{
  "hidden_size": 192,
  "vocab_size": 8192,
  "hidden_act": "swiglu",
  "positions": "rope",
  "rope_fraction": 1.0,
  "init_std_qkv": 0.0467,
  "init_std_down": 0.0668,
  "final_lr_fraction": 0.05,
  "batch_tokens": 65536,
  "max_steps": 5443,
  "dataset": "wikipedia_en"
}
Each number is 500 + 40 x the weight over the matrix's rms, rounded and kept within 0 to 999. Layers, rows and columns count from 0. Numbers have three digits each.

# layer 4 MLP gate, 1024x192, rms 0.0659, rows 568-639, columns 64-127
457480498551478439503435454532494445538488477452535454442494498555501506448543465536526458548541469444577494504460427408571479415470449525470511477491510560505521451496479490562513416527472517
552544462494507533475542503497420478490473506489520519497492494489484468493560413476501498541502543537499466516522535525511553521460515533539547459500507553469398569466513492502545473526460466
534496515476486456538476431502487470464490444508527562514441500496491501517497464523539482554549468466516581504431525484509448515494481542556520458567538477506446519508442479476565541448508469
519552445520509495616515502528535489584519526522507482465507557485494480511516475562513482585551521492492544492521499461439474505502488517490475479423545568509487489572494496503518554481536480
472511562544471566521423470430529490435520456501476502564493492502534490511466454493551521550591538447569511485421481518472505528525472448510535537487548510478490494483525579493535476554430492
503496413448471495469500494482516511546528546525512534477531482496509447556513525520546583507491460447449501416511478423473525412536454626517543502486504439459518424506564575519503495472495494
496543516497488519504427490487437502567575455487478515499446436529455563514577413514494511541453431449550561502462425471512421504490509505445463479559457530458539492570463451489501494575452494
505521437471505490512545398558524469537439518535515562529517565543443534484518554450544461461559470476545480564534462498535524444470512534439490472447496507500515465538445489569540522478590579
486485561489539502517474505462440541547467536414478474442386432554542512478496502551516457487537494508501461498382472480428528485496534485526449446522513541423485511571416475514536551539490476
549488473550563495465578535526473525557470561509534556496497512495503452622435544462483432513392539450455461494520431451498505524481522511464482506456507526497553461445483407423452528510541514
466581459439541519483493499441512525530522486511501534523535588504468524538485468524462446532548516447459487511444506506481549451442524513491487505501464495476503532412493478509505511489464533
588551488523504488484516472499504479532490511559507491418531498515527483452480462512515500506538537475538511483520489511386430507562547493453504534445445475501547497465452507532449479416501573
547485550496474510517513573482477517507495498513530519487537427541553531516499488533512567485536576598512554460492440473454566479560476549541521495479466569533501533607535462493444486531456495
521484484413562501460538501437495480499456592453479451508536514531512512456439490505446515481538494551472538505484525531497477395502534562459495531470469538547569460566578529534504457443461513
519540425509484509541477457533522559468506500488530455493580433551518485457533435505565563528474540509457482449515509463510496471515440480493561479465614531522514492479529475442489485502508488
467531541505474485470538512524528510518494548549478450484487575435534469473541470529477489505485496519517558554498522554453470476446506493491478483459580524489486557541556485495439506493493419
490537470536515561496477469575554494516502473416455484463492516485491533560535425531506467423517522497555449465476479440500480503544429524472490540395502496470536527523519488550469482537425530
505484518573503495526538453517569517535497470460454467488540484505523437511521516560445463445475534502503537531499494468460503434523482517558523451541486479488449504456553519467464530510485513
492435500524519489501447520498512464565456532477517538552516499522507467439460522458466520493450494493525488419469484544492526525525498552465514474456391488528488562517438501535474547529443488
462487467470449488544521489548495423500538454494509509562557565503455531555475506494454466538474551531559487467559463521437455460495523428441444528439547523480408521479533520442578478494513468
575602462521490461547532533445517483557591526432495470468487560531532488511578476485582576466520495485469474529520480527542467511457422480509494519486547421489525496495516520507544520493509503
513483462503494451513502557455545482558508411455447505477481475562544494522475504545542508525429540473416501470492557522453446484541508468454510504454491458451529490480492530497509497482551509
539534490554569507513551570550524488549522518544531488502567553555384560568568449536562487497551510526451506527464502492492587426558500507486535453517499552480579488504466507522565469383557480
466514557514569480538549496552502426472453613515512585546469573438516447458506427445424533523506540478549484455525487521464515444492468519560509423436420473510553528476512529490540452517530423
486494562513473490458448563474560497436593493474435545506506544512484458521530510439455514474488501470503485490476487504491535452468512481457504531486494467530573426486566547527578548535512476
450512456534495448524475513469565466503555543512526483499531470478474495506535499509531510526533503491573514470542470507475451457503471540479448495525495467544535485487534495539508456546547531
511504517511565486451516514518532548523502535498468496434536457507447475491545523476477502540467418532509567484500503498554578574522535528495486471510562435489467498460552481534458538545528471
467508457542519559515521528469513533519542559491525465471468520517513490513520450546509548470511538518472520456564464532501461453475484495472583469505478460458460507551521470502534454521538496
537495519476519469513449572492541527559482474519478532451528405457545457527494592496575531475465476511508542466503572506482501558525550516522448460503429549565512530429465499483554520531471429
488387488538526542476422488493534547521556427476491431478534538488559495475528540477519477503476550494514440510554573547560512571441518487500511422491498502450476525505504536520584449423445549
559518491469557464451504481515452499487489539473438540439541513458571425455394377563474487455511446535491521551531515501537468447503456534482509496453549485578518528519505588486493510536504466
469490544532515512511424457548490484483432501523509482581500427480517486479510470474513539479496491493536462513512504531566487598493491564462516508515511533519580407481556514504498477474543502
507460501449485526495533493539527570493520533566525559465563506465446527421514529494441536452419467416481479443486526511498524426515558570479513494495447492509447521522503507496452498527474520
563467535442513528474436509478516388497509511481524484481445528488431481505487511520480449507459499486507541403488515565575486560442557504554556543529487458531529450557477424520454371499519503
468520489489433497532532473558495494498510509458546476463554482526471422506483470486511473482464496502481580525556476484401437494492495521469524476519572482429540541507500561446522511515540495
467569584535547456479557503449536522520471546483516554458452382521527506493496540534579554575444522471488572454489474472523520540478556552519515498501490487507486459499521518509530553578493534
546558411464489498493562527571517429513501510519506534433485507478556477454469418517474618503539490568536564503478488528519479431499470458478483486498491515483508463497423553496558518501518538
544473430460453442559520557418516514463494437525517476468493433473577492528527440491499578532429485484537483519517387563543482482545485474524539497531416480478438537552512491530482479415420535
513485421502546523484506516455554498435518575491495467431574506473546433522551516411564509575475469464529482503508481533490476460534508459509489575514542496480471467519536511513538562471525536
455439558594477450536522523425552505459539517464541490488483496526466542468526467506467504441500523428579463530540396466489463459513389496528504552551568507476507485462515550500536513523560492
451456493552467572523549471482489455429539524522481516488517448448474525511521524522552520514558508478520493536472482574512501455510521472488423512518471514498484511483507467595534547528482581
502536494490465483506531498568484493541468449527507499454513450497499472523479463478545536505449467578468509536519468544468489499481512467507477507487471495503437506572485557495493407416493474
462523491486497437534534500460487526537520515477530461481501476533521503470466462505499532465484474493484460618438533548520460541526460428460450517529496479477528470476505411528417473588514478
493463546505471502537588496486541524577480466489557523502530505483473480508495524474496502514380496573463524533471509483447499492534544475492485469517471540542528560508516537453575458543537483
471462540489509561441504533443485405545410448466533533476508497495584513517482468513446583527517521543537518468489449456484526573435481467518459490517520487471514531504574516526536458519513489
545526495468511475515507505461527534523525503535505411503457498506486483589467529455533466489488455439487503517447468519519521518517458517447467448430532568535440514503481425464474475479510539
515451471520484500476507542516497532529484511456468494478479560470421548514484606528467519565523637485474454442523548410516534446467547582465504492467488475491476517484492553582540550536495549
529449506467391536489531494489510526494513557495521505475500491501479479495561499409555516524496540509437450533518396536549534506478485532529608482524534407461424505539470512445512428457526523
567458537578493456506529497484530521482527512542492523490458455522449600507512570415472452526478563537531503469527489476540518530464506549533502525473457519439468480459542519460528477515510444
524541586461509457449497478532479546472508471549498522502406527510513494493472533545487457467510536491486476445519465479486538433523435479488474478528548563513549472525433494384578570503451461
454528513603515480519506546461484529486456544520435461526468573518396546459451426554487542524508526491526482484389476438518438428434504549448598541505551471480561503527513459541514498540552493
476608509497473498516456501537539511456534406429493538533502501490471549480556528593478531522439446471460553509522478540461503498520519457491488461516508420514552467502477474438565470468497506
468456534509566516561464501518484493434564500499472480548502467542531462492480471453474437572532504424536532539416475495466445444540554495448472535545486509487534565469554421532470589550489492
534516500505474565463461550522513570619487546541479523436493499483502538559470466516564497464516521452512426439477554488453479529515526555501523537504474547446509464489504514454506491493533494
567544438455465447479515499473597478547504560508512506461524532560485498530492537505416485502537534510475505520427517474504500491552487547497497467484508501530451529488472526513462449508420627
494572475441487484466563539521442401433452528503476505496516499469441500479490480497490536462416479525386510413543491435486482376469468484457579492521514539520458489532523507407490531428445491
520516479431527501588547516523477525523565468411477472492540544467504446459590432491504505536499427524546526487458507490578530485514473557591510464488567527470399520442444493395526489485456443
485465500420459551492535421483527527511380459566520488488498458507436489572478462444547455533455522486468569487454469529502510480518427486459484468495571478557564503563523516456499536476489496
588515496532584477504474486460484467550537520521515480477555504499544547554474452535490383574540510507543528540487530507529515441477528550452537509532455463538519466520552513471471516546484512
500568541446544509462572497492448498547530530420493503474526508490516475508425484520546447512508521552614455431474531521505499522505516491496486453516447512480520466513545500471560492499503464
517494502473539465490476490457484473479510522465451478479433461566479471536519550498491499532451539460489472505511539470456508444509511450460545498523529474562508518475507463586556516568462475
521551421488583521492468466482554483483492464451468451556476566526519433457557536516509491387574543501513533372551493501533486531473508514529516508561484538525548505462500458431499554418567602
521463503553501483497529490494570497526554547490529562532528426496425413578485446542504495554487498529461530463494376512461506529500514566501471462505484459541550470505538507456513464457473522
460502431516514545511573468503498524513484496528528514503526518456478502520522557513462521502529438451446443465500522421446528481533529447594542463493494536519427485563512512544491532522503544
522547524489478548531534528507515471457428579499439503496532475452446518499544563509463522503506607460509504491453520388515557496545508540474482517554479556499504468434538566488493475410532446
532459525508498489506465496488492503524554523537478493529554563516455487511441516488437500426489500528490529458538499465497436492457533479504432490468454475527501535483435511558461495419428488
527470572414553521529433529500466520430493547539468474491475504550528518527456496427459490597532525500487559497495484400483551497510493524580476501460528497424528443505506540523536502415534493
518477530439446519482547478471485507513447499418536455446568490544468547461466516552480513535461522431465516508466504502540564512466486499502489535480515586553500550447532500473530458488502520
490484491519523515504498491538493396515517454459505559546480459544538534544575464377418487551505503498556492483544538496519553359526457550522520515469493443482501517546495545513548508448575508
493484567459515471513488511437519564490435462457444472494409444471517545525547512483497629621541496561467485489441515439450535513515503530468561501487439535472504520511459514512510388459421492
506551476461552513406592573507509503503481460485435521525512496461499535485462480457493511526492462453427454523581446475445463555509458445502504473542535514533535536560532460483449475458562563
526597463527535640535489486595462494493467542492567467472418499555493464489556434547490530567550456503555525513504546478408565463477371491482490477476505512527467540534521480526565475521475461
# layer 4 MLP up, 1024x192, rms 0.0677, rows 568-638, columns 64-127
586481492475491549498467505495490411435552477547431564482524526482411451495444486505502527505520535504408529579498447523503537461501461542499521551549488461464569414514505518514473511439522390
536406513521558484484438465591420492486464577502499534456441430527531486507455444515493568511401508465574541484540511410435486474509564508527489511539454473527516475545527533427500481521563514
503473543478446493497518478486526521434460470487503459501582505468494505503543486548400445531504495539502493498505533452482419478470435498447543540479505503494527464534450553487453448392531469
512504476476466464512528525462508532588474504526489520524532484526504408463543477439555489506484549525560531493504449535504486560510520490523540506409533501519515495463455496496539484555483501
521496528548517522497459464479471541507572595484480526603539393456531513469494512507539404496499503514508489561464474529525410502485466431529491466444482476518456431442459486483464431467494490
477504537521524473539510515471524513466450506541453453550422503490466544489468484506484446492543510510523534547420526549521457557455588380493461493510504482509482539447476477484538555481498475
517562560522480471470489558458540464546553485443428544451534516503538502491483505525460517430411528522576545518509485522507584512524502433528440502532525453477530523488528547438503483536528509
533547505462571471446559514431482500532483506595484480529490511487556472483420501573489387562531511469494568509477499444501521549501565514540479469552558432446529526521537466485506561588487552
513552528500477484487501481458506506465612587510493482438468503469505462437495446470461481467543448586498559509523493482489428551399499557555557541529472541492501548460514507513464608526492493
497563552441440475518546482505482477515536580479540502455533492455473521492442528505475473519483486492507468548465475446543537548548482518509489481501461531536529562503474482459517481479437524
447502488506520484536508566535524476505530494584496517455494533479475538506463458515478489585464487528497546497590463441539444511419452460490514423510414510477507511505548481484566491481436570
479521518486445510517468496492575483522484390461509505560526454590404519516560536514462522512504517480489491504522502537500486418422472465546461472461529546446543508465484480498534501472466479
456529523508515515524518530544530553456478555510492535521462480581550489509533445534447585480516571489513431434503504507488508441517510528433482518484407526554459544548442449531498555512425438
446555436536483480504539523535559507512482566526501435513483517470545550580512517527499530526554557503442489573512501532510476462503520487533541545568536477516473506476550502496491445494526482
479468492524512513511487493527535482504485488477492466475500487486483519454459482460549529435509413533542524502524517493522517490470497509570537428549493499569456480470522479494525475541517490
530582516476482477495533460534518570489457551547533486490547527482565480471476418551493475469513554510534546498512526507440479496462470489524518545489535486552470522526533492471405476501492468
526538502514503528467468552499514493485483522420490488443476532497548508477537475535463498515493536482507458495487488498490512504538444533465401562467488491499536478520556520548503484510491431
473518515525529486498562528511491497491518465589564547523508527562496517499445550501491539482468424433427540527492544496470626487482467502492463477530495399588545540503493471525533500495468535
506454536489509525547558489487531495509536462544475511531469520506493524467466528502473494378441523484545560546478503523518506532465521555472526450481454497564414556519507520511488489480443494
494483595568495531490524485581462457530521464464463511579517455488457502476541515605530498475523544483519449489439496559419547536471464495489464483567488513535553419542532473541532453428547521
458479469557459438495455535511453467514537483473541523455495447543476621496487514549570504554503519481549498548422512456529534581447515505404507532439498541456534451521514501522496468427507469
463474516502457469554471509422538520574539515522477491481454492524508479475513470620587486493496520516505559441559519471509438488432476555490484494426442520543514477467514511470452485506599505
507503506531454492401481515542460460497521454490457444495486505491535500466440511462500503516513520518449473532510450522502436503468542457600488528432469421476495472480473504452420530509490460
513523525438551440540570451491495514481453538483532515584537509471525424424484555425453499561528464468464497488514488567558492544541492481544512469445498543477434444505521501533475496538446450
405507501516495455514426543467501515537533515584526547507485510489494445513549532493469510449474524499511550491511490519489513486491527441491502477499469515500547454427477517472524509500534523
490529506563491491449536489509507510549575510519496458552578499514512535479533564525472533470524505482452538511494523499444533482502371560526473509489522547520496476482492519480525462450543458
479523461441444511414543490499481524469516471448500508547494505514543529476488510457389433479513513501492503476429529537453521489456490487516542517472471486515476475509502515523564521469494451
523572513517512533518544479530535501501503489442520476496456537509476459465497439578554558491554570555430479487564475481492447446496475502494591468510506456494496524534456473556530455506518513
449483502519479460522548450518442496477487522482547475501404593557470561488539391517465522506558534493532504531542457501483517483519478460548546584535559532443512485485532537481501527507528544
449452457508471558516510485480497532494492464499531545475538448515483488525447427533505471516439505438472475556519430459457488497539519567508523472509490480511455540505444503543532517529544528
549465436535396427492502446515550519474472453423430490515482525516549520459437491493560598487530538503535476518511480496480536534582535517513524452443494549470453508513448532521532452528502551
457520504548521551475455521470511485456461539524518437505519553504504537503510496546473481434527526487476416470525538530444490547451465540531526468490503536466506514518519590523537483489489577
493480477512557526446425481516450498494522478489412502518460476516556557521523518453394487460487545506489440512472423543517583542444459568543530570502453537565496442456528491519509482556468527
467428527445494512599587572481492446477545427481512626473505455553562475527518456487450516535493533471555404428525469459485523543505447508550426535483449539516465462470521464436521506502555515
589473449510511559472493505409469578487510488538456481552435554533524577503567502545484575460518574558517460413545509529517555527535526454530514510562447431470509496512526494502503552550532550
473563497449531449537471510431565540489535551453417505434554435520469536512549473495475485521468511503505525474477465536561532502496565487631499469573432485487486474470465491492481509474512531
498527543486574511460497476515519476495496487512517535531508558579530481505480433495513594494493453527533499512430467517527575503518418563559488462520483509472506458512540514527451408586442532
464451518550552492478466543528508432484512547481442518511491436566410520463506524488516495492559465580533562523490624433522393569399439485580467496526489500410522496533519518548424453444522474
429420393500528564513471483514500520483467491503502524514568524451476499456491541506496459454491500498474522481510498469471528473558537507463540513475519503531485518451531459489530487506534496
542560488589440485494491519537502452456464456504514518546463543478511514605509494504463429481529489510470536561561463498495532577541522522510428469519479534502444536493388559483465482517575478
516449493535526521497510460541542504506490528555508518458494476509514471505443460467476490480514512580467486517497481440482485506514527479564514474502489476484516467497470527472532384491485455
480530502473522537558500445537516460482450500512479487561457496502504509548534537465494469524482427524544497500537570438633507502493503495452532528470449555431485496465570491497503434504525558
532564478480448484556482454472520515554525552458498493450574430512469469511460475494566456538400503548536535534510452522479504542509546477465532508502462527433537547523411529549470533492466475
538584454494545561521458488485497457539445481515489538475505502545515520520559495421543499503381492465416462504516484505541517474507540476430540520468505515618511553506470510526536507494486508
596526514519453467542409507553429525508489526529512445486471539446475500519548473582523533467510483414506479447544456554542490454491475531481507471528374567446534549539486481440438517506438391
408515501413532576474539520512478509437560513527561502472531583614447465510507477450495532451528442524505506549561467517531561491537450561492519467453487475502493540550540503498437459443544483
505559498540544494550504571490449473489604536518563485498376450510489471572516404579484477506462494492462508499533472564527512507517487525456517543462554522522458532526515537467455489465414496
482488467525470391516533490517510421517495448503458531494499506497535550539491493559483484521505504466494491517474485484477492499479505410517462532500519528455541487420507492477479464514485492
516457517553510456509503473490502519391592565501448520491465506461497559442472503563530426517467537490607566514551480488532479482426509503510415522438464537516516509515554444560536484469507541
516495449559447493467525460508520533552442504530509510514401550506493526589492431523511526451476461415477536458470473478483472473499460483523405477569508511487508527453454491532471527536487457
454517610563526501516451520473523496533521532507471466478461498535433530502548475529474492483541462472534502545458567493538511541551534504491546446493487515518528568484483480497479464436526449
494587448475477449515539479537461504543485471360545555550450486511515554473531491568530476544451477539596507524557547455556493529516522492450406471498467470507518532480502496420533460546430563
489467448496517478500469540497554456501524489402590478489557538493466519437566536459478488467497494408495455521484505444477499522544560507458489473477547506470545525454472514589471433523563470
456471541555523501505567523469447528527524507525453434448532448520437499527498546522504505443540618460480497487496536473463485518506544528481511525470635557430521458473505467526490446523453486
482487460526524430460498401533491576514597509489498453490552480498510484492463491501542542478461422516461577513474520517493458560484477518559491485474445494515530571553477541509488484430545495
503513463525525520529436487509558477537429465535540517589431549496459529529510448427531521537597451526521461530543475508561393487534496538507493531510570511474546486496503479591488476514485451
520534512513507523534490578501538426570420546479507428571447559463519436552512483509493544513460438468558578494455527474473456440524505510523543437515512518451511517544483476559433496506475436
516508491501487445482467520484537516446526553478498524525401529516501497536446492594494555532528576479478472538487490570411504509475534490482502448489549552426418544477499530499438455566503509
515546442512515500490521470467497458466473508614452490555509481493544508546509479486461522476551442483542510498496485505461500476475449502498431509490456496547573463471557521485493463484499496
486466531479510469520529522470530436442483564493440527550562437476493431504502522507533602509487558464475590496503549502488490538458546427464451518521532480513484491558524567443489506495500473
535613565438514532507524549534457506449470460508542430527492538495479518447464516544485540525490496534434513522555469582503478470428489524556548541479504490432506448572452548461543548507518531
433471514537521505484528529461453501459461435498467586479499460583448512500525458473494489565476466494562496572409441520600560474538503482515601486520557511467536490414557476600491491592476546
511518446488475531506446479521543487554558540433484528557477463468460498558565501563503383546517616520500594486488459533534477504461533488510504448461482495444525499496516440535494425515532498
498502486492487452477482450511484501503515553509496512540437442515476530553546466528564527481557473475439537534470544431483453464442562522513527499568523490530493502435465529550478513461510529
464531455527517439454484517491511430423499552503490465510472452505535586423429521484470520541435459562455450522504541477495408520456515506510521601556556615478519492500539516474475509499572535
524475462517503463540479485496544448475458518432513480443488457477511491552513468533540557528485489524544523479490507551449532563490462506497489503449515546433503518468562521453500399531535460
528580510523502451531465505489429465463467481505509554477440503517473486437523416401470482442515469522594434462513534483479451500554446479459500438575505511571548505477499462557495489529422416
517515562557511496460445524491432450483540406479517580507435559487528540464498399511513465443548435438483507501500453453549463535507528494483452442533527497434471498521510482482591466512492542
486492458521521607516492486501492539465513471476512494468444428507457539458487531523528418471454555565486440430484531470458490518531486481430495529442484436574519407508531478446549520511496494
510483524495477508540567591502528547516473522531484525482503464533535525429450484525555495591484569495485488485463458502549349492561525531511499537533540434533504558522536514521426565548454499
498466533502493476424523494532508439519527526481553547401535485512451444463456388478512467471451535530467489577437512508474522508510447504569513530468430524465520513416491578544431511550555503
# layer 4 MLP down (transposed), 1024x192, rms 0.0668, rows 568-638, columns 64-127
535547471542510511464556528507484463475498504531459519489476441495493496451527510490522466557491492484520487517428517486574446485544498528493497479496434529504526485597478522509494502503560425
549473456549546489487464478516471505497515561519464504578478500530491486527564498478543524489561562517525471462499536487486488507494477568465515472479480574474503517472545465501473555491469478
481492465521525501521526517558526489527530496515504541461529540565473556468445486529556405497514546466439447573549474510428494481454493450508473440518512495484504528495569527507478476494464452
429487443566482525480496502516547463550564506499564510554499558506558537436493537515490474492460446520492490456506542428489465537418508429496558531492478480527442554468564508514510513468494517
452503418473507478495545473525542530493491545524474422489476469492531471465470463527499484532491478520558510484500442515472493504434485417507496497521508574439478494423500378513487484548425529
515479530480510485523441491493533523543484536537433536498450483478551503528513470529486502453490478430420475479475507460531542439433463482513475503496498493473507467513492521525486488482549538
491427540516444546513461516586509485481545442499446544511514492531423500448498471503460468469510479452556487448476529483472387574464521474488505517538523499478488473564457432547500543546438545
501428437528490505463529482486525466438537506538571504504581537447517551417523449504549504478489466552556507430558536513523526471541431523463541510519503481451490466430552518456552481457464492
479540473523558515507525499531516510511525438403487527470561490482522460478484529506541555499582493485479528563497532458434500484445502515574408524474519464482488467495411519428509422505504584
471446477474470488513482489554496531489577424507522498524536498525475525513521548523421568526497514443450486438495544537521433516582506481503525423473472451499526522526539518512529515543509485
479478508490438569513502438466513527538453566427463516445516434451509588473443498498495463508561513493494524499542579545511481492446491540554475408493442477509526477507447499541507531579485540
444505512493494531506453474523583497506538478469563539526454489499435543647473537487488509497508523532526466485524462570550577451483475487515493459531545521512505528520469536438450475498461495
472532561480501484391512476555526536514503515528522539486515443540546489483477512569503477491487506513607542524468472482497527492496546460540558526568589556455510516516578487506452484426497450
415519521523520534432473515465568476493551470468478504483515515503560566454483444490505503541399501521569520554459494501511459483466486499489538480462447526578505432556646572517563437486508492
576488457531498419444513439513510470513549458508528478476406536468445456457515479500459456533450591521515488513459487552492509502474438524475493485480549499523505479526543502566533482557462471
517430455488477461535441524480535533566479459502520524473429442470480565542493494463475458522474468496430454511472512480470522510494526521506436538468493505501514510491495524512535488540464561
544451578522526477474472558421411476404504498547526559523486499436452513512476477472537496532489473440460548539518529488460462506514524505529393522535481502541499481527499449516441487501497482
517473476429486500500461480507491439512518506519468494538546503488432500521507523503479493498453504513514513494456524453514529495553485510436444466469502540452546527549478537392516435467506513
488486449538549527541553531517497471471462541501512371453534474576511474530534440524475494494527471457493481501509455482520441475557486485487517536510522538529517546566511431539425491432492501
523510480435442441483449475493504535514426489513595482487512471557546510392479476465524478525515571535533511490474500523557499524486465439530420491514515497562448494612517556485481484477451591
507545501560545484501542486470468522564522508500475523519471415485444537540477553518495494477520522534532409496483563556460504541546443502464487510581478480519614511538496498492485500510425486
410537493505570549461518536442473506503517568514475556541376500387566501420455473494487521470526505518531483522522558552483466514537526526563493493483545486494460481495538514521506540530420407
490480462573511475453498544553482486478526462493531460555522506466480471449510456562513486498432515439464474506504445409464458454524500513471611478455444538569438470503486436470513487536444455
497537505451480518485472565483418386424413453522517471499518502504444537509528480507480462603491476497529434478488516531529521514455555429461531496562437535526483488487434478531485479486490516
520500544539407497455472424491473456534481556535578530488480520433461541517559471517526543469537421431476556464483509523494485529504487523472437464527486483555503471505485539496527493461442562
474472525465498534469504508535505498521555486497500506478536496512480526480526560453490430544530476508493530470503482574493493513499548512552564460517511490494515500520464470464542507501462498
518470445410494498405518471525513472488478577479517541505463459473429578614495522472437514555430518529517464487474547504473514502562417467402459422492519475431449506517475462486488456527458554
442460477525563482411506436531461489520549516481570484571476551487469542459449463478473430450498550504529557486515483527525498433540534556527531495430487486471482551518472501496509470571479515
497449483439447512484535530465490544491516463483490489532581432458495478568426596490457512509520453488493496448416513475494495533477545472522487546526500514467492473397481507451481475476512527
547539481517408466456449556545499556444459551507478555560481554448449553450511486601518525520514500469470487450471514495460539519422414471470517590471514459506526535581537493485456523476433516
507475533535470567434496467484592492478510516504463503567553526507493538509521526479541503473557519471512539437486455535443535529475529457506486527505491546457479480501465484555588459458448481
510497536449500489501519489505415531379545511540509483458494502493502534478443411413478439495537405501486526494531570502487520509507456498459538499560475578468434519422470535516433539526476463
487443472441457454450548543519533503445474455484404429460361558553547520530485500504441495500485607450451457525487478497460570482495498471530466487456526541562460502462526451594506579508549520
480521507538531543463470487420477542454552520575498481560555508492447476490437476482531501400559483540490452507498431476513500392484504432588449461437512557459530444487546467434546556393466541
497496455439454528565505518524498462575408475466500524551511511515512553484459528379442533520517465537536507476407529475499448491433486518525474504487552558483478482488511472565468549486548478
499511460507520466486492589505455529466562486594509476500495497428522529537476499435507507518492515446470599497465423535565446497589465541527479502531551509505421522502487500418500528506507589
460454519522505530520521537432518475508517500381583556547465496497454560482512510481543499550513420498543478466549522445524490458520506554577481539433486509469533491497513531475449527501504511
472499465532482469485558491573460589505508495524532517526538515529404418433481498488493494488609480580510503499507565523448539510506509526617498499464537447487432500475500444555420499478510583
497474513512508492448501530479512518524478477495584547491516530495497477581579548532492485542508462589568514580553458510484535499544477527387528466485564481544489480565494508462491620480453532
567509506526499433454470476448542510470471559498535458472539571411444485510407462572539559457515502496508514536540467510503495492461566544539522501541520531550518518474358577454475559484494518
477416502473488448542423501455460537552425486534516523505532519465442421527523508520485492521555506571445509483454486502533476486473486534514558404546567500421494541479512447430498522574439525
544504517556483573504453520495458416487473474513490500510456502535492499390489520475490493515633490412579630493470478510472559454511480471462475447513495542494481540531466471506501522510512475
498560526474467525370470445466491542502479522524493405547486388434488600447517489537505508529492471480474491514540535470478576523489476472471526516499547407543514446512475509526497533499401565
482533512503504448462552526522507559507507489473511582561463472529472570475528496561500485517489503469474538534425473488527541548457498489477483493477549492538548497468484474482550477526528461
479434550511492475477492475533477572488507490466420586447485544572541477482537507546498492463577445553559500483552517529537487473476524526534501524606502502545534577565479566465493535440495534
501491533533539444526496510532528514506496479492480447476511496418508507486482516556496499493548565487483509521511552497494471489458529494454472520480509602550546494447476471527506467521527456
538473474539500573498527496493513532491537409543522567460541553544482452486492535573586502507452521531469420505590500528528512491532552499475557443451514511558537470521500570528520520491428544
422474528472468509559529540472542431502459565495460530505486470478500504597520485482529475537495529518487511517468474541557546466427488494488553498443519501507483483476460426437512468482544513
493473510542510455449456530530491536455425415535538445477388559543496569403503496482413497481507584481519523554525523521501501503450445479538557537520497523566468537602432486554513565505473575
482513561442493452537572523459493527510502520452533522472582417502544444534520514470508539536547527455487463537541471502450428521450541511496550436524490477469455495471536427565542534409498460
412528531393445542473535539535546519522490523536428505555568452504567463520541564412526483537462488627497455562508489473550559533500495464406484473511522486494487493473433481495475460471502481
495406483492556565424497421513454504554483548444467477485491526517498528363552507521475470447485524514497531518482449527501497474429544513505526477567535469445430556535502520453568482541487506
469529523472514477463532525476597454482500470412460527508469566420566441484469578519439494488516467536537477636499470556473450503425488596507477565496535494475559510445473513456558498477578445
503443539517487550463512521522521587465485497529582429408468559428532535587415507439497477497452486484445464511426448446453590526451523470555595517474434512525494561511496547504545476538497461
489485530492476477441448501529522548520519489535512522574480558507482480496505523516505498524513430516494536475479477527481459451529497478531498449499428580466474558544510536440440508500469472
530544509556535477391539506497538487462439495485455513560476557496478450454401519494498505578517487521477532502483478561473526434476460497542470486529502547562487542475503578520508531452518545
468490512510537560521482475544495495481456415473519524387481465538464511475464542523476481467585481432456473488551529512437447497433544488496496533493520544532518533513476440458515485500517496
527525529458442498575503512557534532418459452527489514446463538485507551493464558431582562441614499531527530559502553459511528538477449551509407473506503488451501532527535555446541526481569465
496493502446458506496470473546508497539493495480547535508502526487512488530511537493464567465529502547493541474576560428460502492552508494530495522427503520504454467506483450489537516468490477
498461445528480519518556502469499503492540525428516486541431496500492516502461465428489490494533458497524604468557505540452534533477413515497486531493531451485486498477480509532455477549545520
510423515485500556522564490426507560512415523483450518507531568498445502458502533494568504470471477531470474513474490499536512460461475451538471514433473448490455502485556493496516538541529514
468493519400477514560505523455465456462533420489503509530512477557481527553526527452488496510456477443480461444470574525481481574447539442524496482515585535506509449557456560512484502540495549
526463490517513547541508550441535486511497542544515530454495459516600503509433570539448491521478548544454522447515464565576462563405481504465510508510540473462490487537523473449514484479518494
530471563478476531452480453513485563533487462478495494538550535560519496526493506459555569468558493488480505533527526468419456532496504483515534501479519475450520476417514464536513471494470530
485490480471481497443452511511485510482498439522551492536487464573553515477510477493560511483480500565524496458549548482566448476526491489434461552512554461472463495424468527487575494518523498
547493487473488502483516503500487528527495488542501520543534494488456458438477513432436468453498555445455575526517481500540454491472504486508462452525556450471475522516464539521482504465486474
501437517480515599410486455463523538475501515463553489509510507498501463483439594489497514520462521490488509458449486454593463500457494551524572556516537459494556512555489600471518505553562530
498523519456509547474515552457564497501478489479463491474499575488546528503463506500525471483482549525469491456459509495468501566494480487463518555487502492536456443477562517507479485567522484
466484488541526483502497538492493441558521428494503476535487455467485544494487514442491514532461537543570518486459478485524466474523505535526479503477451517511526520477522485430485481502549473
554451472608510524468497454524463539490564574528462507504475405469463459522528558469434472495477427489456517490474459497489462486478523541533499420531572538462487416422414565518517469521519525
449519494505498415522520515519449457481484444562507508484506392440434511515501515532426567586454504469466499501437547489518423487482569547488470464529487486528539483490441514469571533428466501